From a checkpoint of a small transformer trained on Wikipedia: no biases in attention or MLP, a variant of Adam for these matrices.
Each number is 500 + 50 x the weight over the matrix's rms, rounded and kept within 0 to 999. Layers, rows and columns count from 0. Numbers have three digits each.

# layer 2 MLP up, 1024x512, rms 0.0522, rows 415-514, columns 64-127
495531514529511461468510393558515546537489510473566537501489457447485453655499505498400576523558530387461505490482566449471497502495512568484511411429440465462498423483491441545514453546466461
616483562518441450429438538479480596485408534553491515534465543502448389555443446549511477469450429515462477524496536514521437552575478526475542512376457542521462409504539566582456530548527529
434512539470532551480499512540558557524474401563530524478435470476475566518552399457494457442474557483480457493482529485523482438571595516424589501467576461464489464455449525496592533427496499
485467502556522451486543514455463492557468527455471510557489546544568482501473517522580514508407472406539467589414542486484559545416493546523553525396502533502520469523459467453510598522544514
461550453524464425455475515423543456527466546432534437546585496514467472524419600514483488542566544572520515443410546588559572520530496514483533501509421403588396502462610446584572461396468404
482425560547441517477447490520378440455504518485557541485519538540509494534564575532531403566602437562587499485514498455520545473464540455502538524470413477544517468492552517549461442445477528
465473608480501360512523462538517540520448497451489397493498496559454405494510553484555444467512501438502491484478492468426517507511549475525543556449518489496374412588494433535560499518495428
446538428590414525511477580535488452582562500483448546561487504541561478512560457516532536530470473479471467539430588533349458497515479456571493565468548483501532561599545587553584508481511450
438552519543433464508520495460433443425433609574558417477601466468565617560532490468513455566453536519484461617445468475472514454488473466460450497598491498414437512492510461557500532519482565
422532496452413468534516513475554570459555550497532456443479553459555526440436501393535475528533501445405474489424507511414476493469453547479603543465502533422511519499521542560424489528530475
514522511503482554461509566423457527559553467502499561501446503505527521592393461406583517491472412415524494401457501414542436538428570571361524479556542511420431476527532461515502522516490491
531538482445501463447487451528560420427442475519582482537424475425465416521534557499498519527477474510488520513548605477538541496442435521467514489409517520543452470518547502442485494559516565
498504508450456488476482471472591454471482381611528508497510387452584562560490456559486473525454522530373547563553454515474549480483497460564411473472500525537545498502523488501506460503537532
436605487578475580523380575510452489522465466502480573576455527610462538570536523527628468499629547513450492518578634480548458577485576472600550520523426519484542498474487548477453456489481541
448494520537572518466553522493507486538585466434502467512525484500564524482497480547553435445496537457507494487535605563562500450496572480471408424507470543445454470577454514514511454477492476
458481577466549553537558512499495496547463573547463431512486536598464526495472514445485464498538435437529481524494401495555444577494527539414548472480505578478512516492524504552463501581562476
571513470491652436516589538555551573407566574522552392513545494378559502501526556568571487523460535571494493516412522507506521471443490376574498492530462509541492446462518478509477502494472494
410578458497481543523556435508408600566516475537554413512565461395521510516586577467552569480423547482567447495481468477438555578568420445478467469430559427405552415459458460501561446499488569
495502520508488562520473524512537483510510574487505484467529531543460563460500511541469506439545512517489525394501579519434548544550536499471534541493540493483453517438500513523472425567549542
450490410522561575558468541613501551451397634508491539510395513561545513383511539455574499500540467506493574456514520551495444506540470484525491480432525519510562457489506486488506502507500417
541479449432527512465490533512555456532540483475486585483617479482382423488486543458424473508523480525494516480543527437516515487536527575425448593479553498437573495487482500490457507485439460
564552448533582544536508567514427563474419476515563511471466539551442493474585492532594476518478550507530474384537504558476407490467472386513588452494475503505435550480509500386546534532438483
525583500512543487547471551451549596542550504425521380510477450468478526507476451544544477393516538474483510508555501592509408534567578491494466467501445519495483470508425530485462516546456586
507459513490508572487463485504606510533510484556510578521526448518497413408547502517529531570613537425514510470457508403436435444433472545516502503443493593551517489555483510499452543527504584
465507522480557488540542552531514509528436483372445414507535582489554424457516609491511396509436562564438481495509479472500381568509431557598560424445492532567538424460486542486413480541555497
461473506478605471497518449441540515505494466487405497565470541509523566537513501435433559515476483392443410476514544483486511482500536491412591418510524517494510439531498516504449576432404547
483482539603486502538450644444476485419515538457483506520492523534412470481558504563535539551465481450583420503462548558466544467490489504553585574471497502522626463507488546448489550465513532
549543437439519522543557545555529382521538539550516482575566497480595475465475534559530504473439502422517562461514460471501447510542528510575467516494494503499502356522475519447468515581525404
528530520490495503475515487501471560501382490488496537459498473496409409489522528507489395517473471518505420572482595388500482474538551619455515564411538584449481560394470406479521481506467525
470620493501582465468385422497583519480482526527454505466411490547528476533395458463538522470448459419521458522510542485483479455522480478392537488466499538542427445496514607472510500426527551
497473454510445530550464550546485444505548549515495505470437428453524591438548465493606480509493542530430499586552572419416487470351484499528485493446466524523475502523537446565487473543447530
470496515440474500547538481499491460472506520424545493541487488580460549518457597484521579523522546527506516576465512429488492551617572538473524434450522537477439468590539482539480513497449567
440548560476412501553449480506385500492482584516494495523518473505403552503515506481537567527547461576504553544525509483571507505488484418514631513528582579455501407451552533481437457542473545
538548552414577563437515566512576552546394550493464539528433430375505487593475468476563548571470483464465503562417440550498486494411505466587462537496545597409469517516528424468535515534461428
479480480524529514554494426481357575535456540552411532469524666444400588500492533448527496561532485522496511557497476513543515505462416460561499440471496545497509478490553468494521436525445467
495578500485479440581543533514474507574509567533444524547497491505507460504469545468419458515451458609496439538393450480534397530488496460525472463487565555529544539489444427553535481557486525
500516381490450481457472528529515499527496545446430526472486546521538573533450523439503489552617459484679475522485559486497528520409401506548528508460461515476532514533514528511527468501529548
583435502493599475493467595509572447522482504509391477553441465542515525515522470405483401527582510506543471442518463463509481468497544617460477521491475504501479383435502490461485520486514482
570512454536485583490453530521452502523442503489501420475518496580447499494466487516424444526513465424490493476476479569431576494566477480465520419541530552406536529542422541549547459413573546
470465570595410554445483527535514407533523563407451504559558596549455499465562506534530517489441488497483524397492449480496478362510538481493487430503534480352434500536452546489598477547558541
501456552610453578514486488585528507535608480437502547517538501469483520525517591501486554500455411384535469459507511517512361483476459549554585468475474525560549429545442498499546425444537535
526603523471499561480496560498475472433577563506454459517468538560439541447512498471529560542569384572546546511498475472501503600557516478547508464379539507515563500595519480423487526586511436
438411455472538487427507444459447397479487494517635503499492461407454469595452414526552518445500436433549492562511599555569596472498509472557539529472534576516443434471548543536446438511534563
371486509479508477410447520556550472565544518657472494462515514557476476559540437529544514439527600526572520513553607617443445405355545524528532689413533503551470478645474468520430566451483576
453486513505548488523573549531552556556495543448399447487593505523485452465463554462467508548586520469509483523483515434506535486539486504480489504520664413508512489555461440498567503474590482
377548507605484692575543438508468462413560523449481482507494477578586562460418477489584410401550503602474506334594525522436630514476388562395568434556485546436497583513452459475504559487596541
476525461516496530472540507588413502482514512535477488542475514536515503403462606521433580502393624544436504548591495510512468577557438549488514507541502537503486432516498404534503499510441494
535367482563517527487592514580543462584430530486496566503539435509486461501503564448474494471427525471435438538568522458471561510583501581504555537519601460455480439555459608490423471453464529
435513521514582544460522500412542487484575455461606447453506547523582452481490528463487540470419523526454504526414521474564561395538547599593538508589555478485572473526425433463499516463511607
416458522461545546524505504477483544599436500567411459446479620530483551488492558434473555494539499582564488491510480526527588492485476544399521458477426494502522527567484496464526502385467455
534499461480461472493495495458507439441505490510444430501512534489403395550549564490437474546546456472466428493567467454439469473630405476525515493559523553476531459398473534560418465485511531
481519496547410435501444509474420477561429451509467507503438512575484538531585508515587481456535531509495491451469492522535501453536590528490524453542547505555475549436454504507532521445487505
417512421547466515507453486514507546522607476503567507484468510471466576563578524474466507549493512576506527538477470476507486499409486483520497532565497436493510469470565506465504566512421494
546450515452475493601469500478620526458523460494466514489538461491591553572479491534442473502496571506488513505473549440451465440543568504520424559471571522447516555540454460462460524532478401
471536454446529534583501529435523581491567530624514413453500479492459451473477521551501488499495618508377585550445439455503464468517550391515458594486574446535487539530563442521504514462487495
453417468446610563478491485544415448540534467564462553488565467526519510508512541624457555511496558515541538402472486496483545483458407506491484564487391639431593476519395482568513526509481494
447506420520541616590410480447458365485585538500605487481541463548476534498552537480545468554467380480436529514525458497515520481574602533445524466511544414417416567435540536531412540520495501
441541496450474524525521518438475484536480504476572560538537470552460505519523538422578538615476476357560486505516429491500403497485572536480513491433539585508512493510504434443471506577469537
536461546582501507557561481555401583494447481470553557506484491431438497343514487557495656508421568515513470430468440434470542539670387461560490507496496482527461488464521450507571529471513478
429440443427518540531464498600449532403543523543450505450598549429503405602456493406516453484566528504605631525501440555526495551439442475504535421448532440457606463623438471425496506501553572
484461394415496595426511515476426403444546534527520433544492396501469487459506494527466522497520445451436563519523525479589522510521522471507529532561475509580439411482525445374579464538469526
526563469462503538480539516510450501541513486481531551509402461586492542590618508483419447466579546540480607458417534483512541499483502549476558601567460391421495525514460498552529465555585573
525547527490518481447493551538511585514483436458516579456455564450540526419515466565522535535396495532421471561443484566477484413436537434468349452524512508555507516584495495454361521520565479
503451564485415488535375441435550494446494480539494557460466565498493553530498510519481487468581497464517550518479510533531486567352435492508458496508554526465492445477458452553507500494454503
433615528556444500497500521561448543545440520467476473460501580561517516467524472509525450501593466481476526538459548490548514458554526544565524520454533502443488543502467479549525578525560462
465492489479494479500410436523551491509492501479539520539562501556603437475500611474486459478401485473455526497581483567504505521455551530555444517451496494495438551462504468440444517402507479
453456551521545390515506535463536438495492493427537523503548518562520526425489458552553597492539461488535519512586491512546468494604493421482467502448543524474495511494504576565587555485505530
430520542565480502403492425571501546535479516441509510524510519671510422497455456487536423468554572473565515510547430589452594567547579564419534498503516457586511479512503483521595471534523429
556484534545592531504484503503531518483483464455477493472574456428541498573527562587524415552574509614534464409594499550447450437449506587447451450473426452523473448464483481588481480553496482
513510461473450548431403492490527456503528509444586468465438450555443478553436542502535460482475529439504548392590507544564443469513576523398524448456574544429493493543483456489465516416484456
445500536495502555487460515483505367473531538557501593519498463540429469561474495533457586566452570517552472538529480532566457431566505506467661442589476483578494602474485514516516411522428462
471497511481570486587555507470564507526449479391531570474516412505481510537545423502490547539462447446565548512471536514423477550469585417631481447552513498467488482508537397556550454470503482
481492473518473487505408535549516512480501590528467533500529514459491522395406492496525442477425428522516526484476518444523486405544460485602525529446413365512376498578504483560562471504421522
556552472479500466406519457457434487511514511520489491464479479527426436551470402416425527477469516476458562481508614534538544542562505448484478456497573479468439565481457497496503483570504565
545529489494497529513513487553478598507502451414511466520553504518571559513512595456498458528447537490540453515553560491470572475499507460541518516407541522451466561450561510423482451512569473
516477535620538631510503471522493573459467440455506501484502533400423519520493521514468521551432541584499471494443503501472539417470463471541421441494589470546491494505552478550572491510489528
487440583429512563501517587386551461615442567483468541478500483498539481432480520470442577589506513518396551544525446507557599408488555436473513476514607503415496475478548466520435521428469417
528530505457486498549558472496464482552415548479538530515603471460480432576474400455509558534521375543524544506520551486571565492654476563364524543510430473557520446587385516411485449521506489
528487515498561514588517513498560497585469486416492475444516431483600500517588380580505471477465521445573611498497457543518443549483472458561491509525569387515457536482438412474405594540532514
442488529462516528449590544417485470561524510438410487546542488513495512511529486457482481545516498570451436326553486477525548471378507595553524537483493486531486585607535496473512542609581577
481550408518546460513572531415518492419456512506556526441409432484501431560501497566499422441482462450510517404484459486405554487587471393517504504582524496485465588544527363514534561432498554
538478550498483480556466487503553593575510501556429519459484441510582511577571455563490531509516568458479492453473431556412509517445578523602463465500533504557557488521476594461528590557512542
533555529476524500527547595518498504596578375543573396436546494528486507584375443494407503506594440545547527461538533444507475463547487535522395521652540495441500533455565471449468630508490454
418530531525507516461447501531538536514488526443502516502520534538536557477457557473471503476477459560549490538510527499446446512393548443469515523442543463485458454545476546441444520614544464
533440496488548442418508615440481551462521504550490514533425478537443418441450478460586561463511425424515556483476477491470459474551538493386446542447612472400470464417465534539479512461607534
444423444514480468608511532512447540569515385459514490487470572543516512549530565467463490491486500508485555507491523501610504556415492573547476585437488458445603453480454632513530533476486495
447452532527438472487403482513476473402500489552465422465393455479457560460557530532437530485520478491530476428518549615503517475499467486530491445532531448507454463566531511495568498551457604
563414415516492470492570527529482391509454424505448531506531545447477481460480497571447477467482499468506534573597404475411515538524522554547456493406469493500474480538427514479454464498414478
505503465468403520449508574501471498383587522471558468547422467521403446532505536557430504431564464474479403505595536485404539529480481495462491573505478526522470497402427416473501535458481509
445468605521564521549537433486506506436476494489513570482478461531501514490484475540503593493561490534497545517454502577557450564508385558538465570446414584517454473522446456546546439491515460
547463556583512472555456505492555498487498401580622488454604519339513428555573500571562524526444546459572481498568519539363433555487443436567528440448476528418601499514509479572504476483407543
455511530542437571388468555558487493521439535504590505514375516336488468551546453439495483503458490613556518531331534497472452472494497518478551438434578451488515468523449474482480463457603555
489389544545509442460572504408610551546562454519524495486412374504380436494481550400486484463520453467451489452621467527484560507546545507408551435485519557577525473411466486455534437502460532
455513533443542498544506436599398495528513395477428463502495524440541475504544415507509543554490454408510472506445515519548507517531494574508520478480507481618496406520548579506416473483417439
518503438556464530446500556484581532519458430423511573460507542473458587511600453456546480541521554497542580531467496484466477416435485535499505546452516503504453499498538568522438487494499466
520390537551488509453558553477429455466518495431514549493478563505536529511567420418451479481532482589565545514562504571424509353560506466538482541561449495516515528545564425480578481526463502
509524413467579524541503537391523447470572445526492601475491498525538473564401498488490491478477513512550485489481571482479496500499525445385483469551562527508503509437451459499473501514576528
539428492421605466501581438583510567443566437433520562517437557533551522480432565496551510508471480555410587485463468553461441446466498478631583468522444494562406502481486527468463515519584463
458570401634518582476546462466530478560582461522522462500491480523509473501508546460445438479433478461583609490538466532593548471500472486467429495553587477488464532442516508566461437534495536
553400488526499534538492510471595525547499562516466520520432497474483370463538595438491441502507455456448564568457556541460477505532606657482465456493492510581505482557471511487551394386545516